Weights of a small GPT-style language model, trained from scratch on English Wikipedia.
Size: MLP 256 squared ReLU, vocabulary 2823, 1.07M parameters.
Training: a variant of Muon for these matrices, 9076 steps.
Each number is 200 + 20 x the weight over its row's rms, rounded and kept within 0 to 999. Layers, rows and columns count from 0. The size before them is the row's rms in percent of the matrix's.

# layer 9 MLP down, 64x256, rms 0.339, rows 0-42, columns 64-95
093,203,184,182,195,183,225,180,162,215,148,194,228,206,205,214,177,211,212,198,217,178,242,202,231,196,216,202,170,201,207,258,229
089,208,211,182,208,173,168,214,207,175,231,172,231,201,193,181,169,205,217,196,200,182,213,195,179,180,196,172,205,206,213,174,205
101,170,229,166,224,209,239,204,193,181,213,189,175,207,193,228,167,177,216,183,192,251,246,208,211,224,189,174,180,214,188,210,184
092,206,222,229,211,216,188,179,191,186,224,202,240,183,192,189,193,214,196,210,215,202,202,180,221,151,195,219,212,214,222,194,183
097,214,226,192,217,200,185,213,225,215,212,230,177,209,226,219,206,197,227,180,218,165,124,209,179,208,217,180,231,196,209,229,146
102,199,182,190,192,195,205,190,193,218,205,209,189,214,207,230,201,162,212,179,198,204,194,226,209,172,221,198,183,204,198,166,178
098,234,205,190,212,174,231,185,156,183,214,202,188,211,225,181,224,197,191,188,207,207,241,218,205,215,204,212,222,224,200,186,217
098,225,186,184,172,209,201,214,180,213,207,210,187,205,216,171,195,199,251,202,203,182,212,137,199,203,205,193,167,218,225,209,197
082,221,175,201,206,193,197,205,216,151,228,236,224,205,170,194,220,195,216,185,218,198,200,183,186,160,199,188,208,194,184,199,183
107,165,239,211,191,190,185,176,196,180,212,209,180,195,199,181,179,226,205,214,181,213,203,204,224,193,210,202,205,202,184,225,229
098,171,220,219,172,196,203,183,221,241,206,167,200,205,198,188,209,218,195,214,159,186,210,187,206,205,209,174,193,201,208,185,141
087,185,205,190,165,198,214,194,208,159,199,218,192,204,183,201,208,178,166,201,182,197,202,192,166,211,198,182,212,218,178,196,212
113,206,207,213,177,252,209,206,201,206,207,192,208,195,210,208,210,196,185,212,206,231,234,216,210,190,177,197,215,211,190,211,208
092,217,168,217,229,172,170,198,192,221,174,189,191,212,213,167,201,207,189,214,233,209,201,177,206,188,171,158,164,158,207,160,186
111,215,231,197,167,162,221,219,185,219,181,207,170,213,205,167,222,204,155,204,217,206,216,202,200,215,209,219,214,208,200,174,176
098,232,159,198,234,203,225,197,215,213,224,208,210,208,199,208,165,204,221,204,219,179,231,212,201,194,187,217,195,197,190,216,217
106,216,231,211,222,214,228,224,199,204,200,189,221,189,207,207,208,251,169,203,179,190,203,166,231,205,189,191,169,197,208,176,168
099,194,212,193,188,187,161,235,221,176,176,181,216,195,190,227,171,189,197,177,156,195,195,218,201,192,180,172,168,194,195,183,177
105,201,204,217,159,208,182,216,240,188,224,190,209,199,177,195,172,205,185,216,205,204,206,212,228,208,217,182,230,216,190,238,165
094,197,163,220,204,200,178,256,225,204,208,191,207,199,195,177,191,202,227,196,162,197,174,200,182,215,200,189,202,232,206,184,216
098,236,214,184,189,202,201,226,213,197,197,234,203,225,199,170,207,212,231,196,200,190,200,197,211,201,205,218,200,175,202,168,224
111,169,183,176,204,187,200,197,182,253,228,192,189,177,212,176,192,157,214,208,195,210,219,204,199,218,187,199,198,207,203,177,233
099,171,185,198,210,201,203,157,210,230,220,211,160,201,201,206,189,217,209,182,218,194,200,198,202,178,236,175,187,197,193,219,241
089,222,211,209,207,191,169,240,160,183,196,168,190,180,177,230,205,220,208,226,199,186,203,201,208,228,182,204,202,220,195,209,183
100,213,226,147,213,200,201,197,209,212,189,240,211,201,211,181,174,184,203,215,229,190,195,228,181,231,211,205,215,188,170,213,223
093,205,203,203,188,191,190,192,206,200,218,216,201,192,212,215,187,245,236,209,201,189,193,214,208,180,199,177,198,223,202,198,224
100,215,207,197,188,193,209,179,195,191,201,204,206,226,183,228,179,216,192,191,184,242,221,210,196,181,196,215,234,216,191,215,228
105,197,229,213,175,188,207,208,204,203,173,217,206,218,183,194,222,184,166,242,240,212,210,203,242,182,202,210,180,196,183,228,194
114,199,200,204,235,223,192,192,191,218,187,181,211,218,226,203,240,191,171,184,215,188,225,240,231,206,171,219,174,190,165,188,240
094,206,212,203,202,201,189,173,209,193,175,171,198,180,224,182,214,224,170,188,184,200,177,214,237,232,187,188,169,181,224,224,200
093,166,214,176,202,217,210,185,214,231,199,163,209,208,166,207,153,159,212,206,188,191,198,207,193,222,206,184,198,203,216,188,179
094,204,212,210,211,244,213,207,203,185,203,229,208,225,182,207,214,206,211,210,206,162,201,171,150,235,213,213,214,207,195,158,215
087,187,181,219,209,208,214,229,177,206,181,187,178,190,233,212,195,207,190,196,154,194,217,221,214,194,159,190,214,192,214,207,175
100,221,225,157,211,184,193,184,188,182,192,176,205,187,233,228,194,235,188,207,200,212,194,189,174,210,192,221,217,191,198,170,219
093,229,172,208,221,173,198,192,206,193,214,221,180,201,205,230,194,188,196,208,210,160,219,202,195,176,237,182,188,191,177,125,182
108,186,204,192,192,166,157,274,226,215,189,195,195,217,202,186,220,233,204,189,166,213,160,193,185,210,211,215,212,216,220,238,198
103,195,191,171,217,211,179,203,233,174,195,222,211,188,201,195,204,181,194,180,232,243,202,202,169,203,210,207,210,168,215,218,217
155,163,221,188,172,211,205,219,213,191,205,222,207,179,179,225,192,194,211,182,214,175,220,188,188,224,216,214,191,245,190,210,203
090,188,189,210,209,205,215,191,170,217,158,240,176,173,200,221,151,184,197,218,203,188,211,208,154,166,202,210,184,219,193,192,218
097,194,215,199,191,236,189,214,207,223,191,186,192,172,167,221,215,190,193,214,178,194,187,220,200,205,196,216,215,221,220,199,202
101,204,209,216,248,192,231,170,225,218,232,195,177,202,184,225,191,202,198,178,224,214,202,206,193,199,152,210,217,178,170,186,168
107,170,196,238,171,212,193,173,190,172,181,159,241,144,200,185,218,181,199,209,202,210,179,221,184,191,202,184,212,190,228,211,189
096,210,160,199,183,171,220,212,221,220,171,175,227,195,182,226,216,199,228,231,195,231,187,210,192,209,229,194,213,189,236,198,239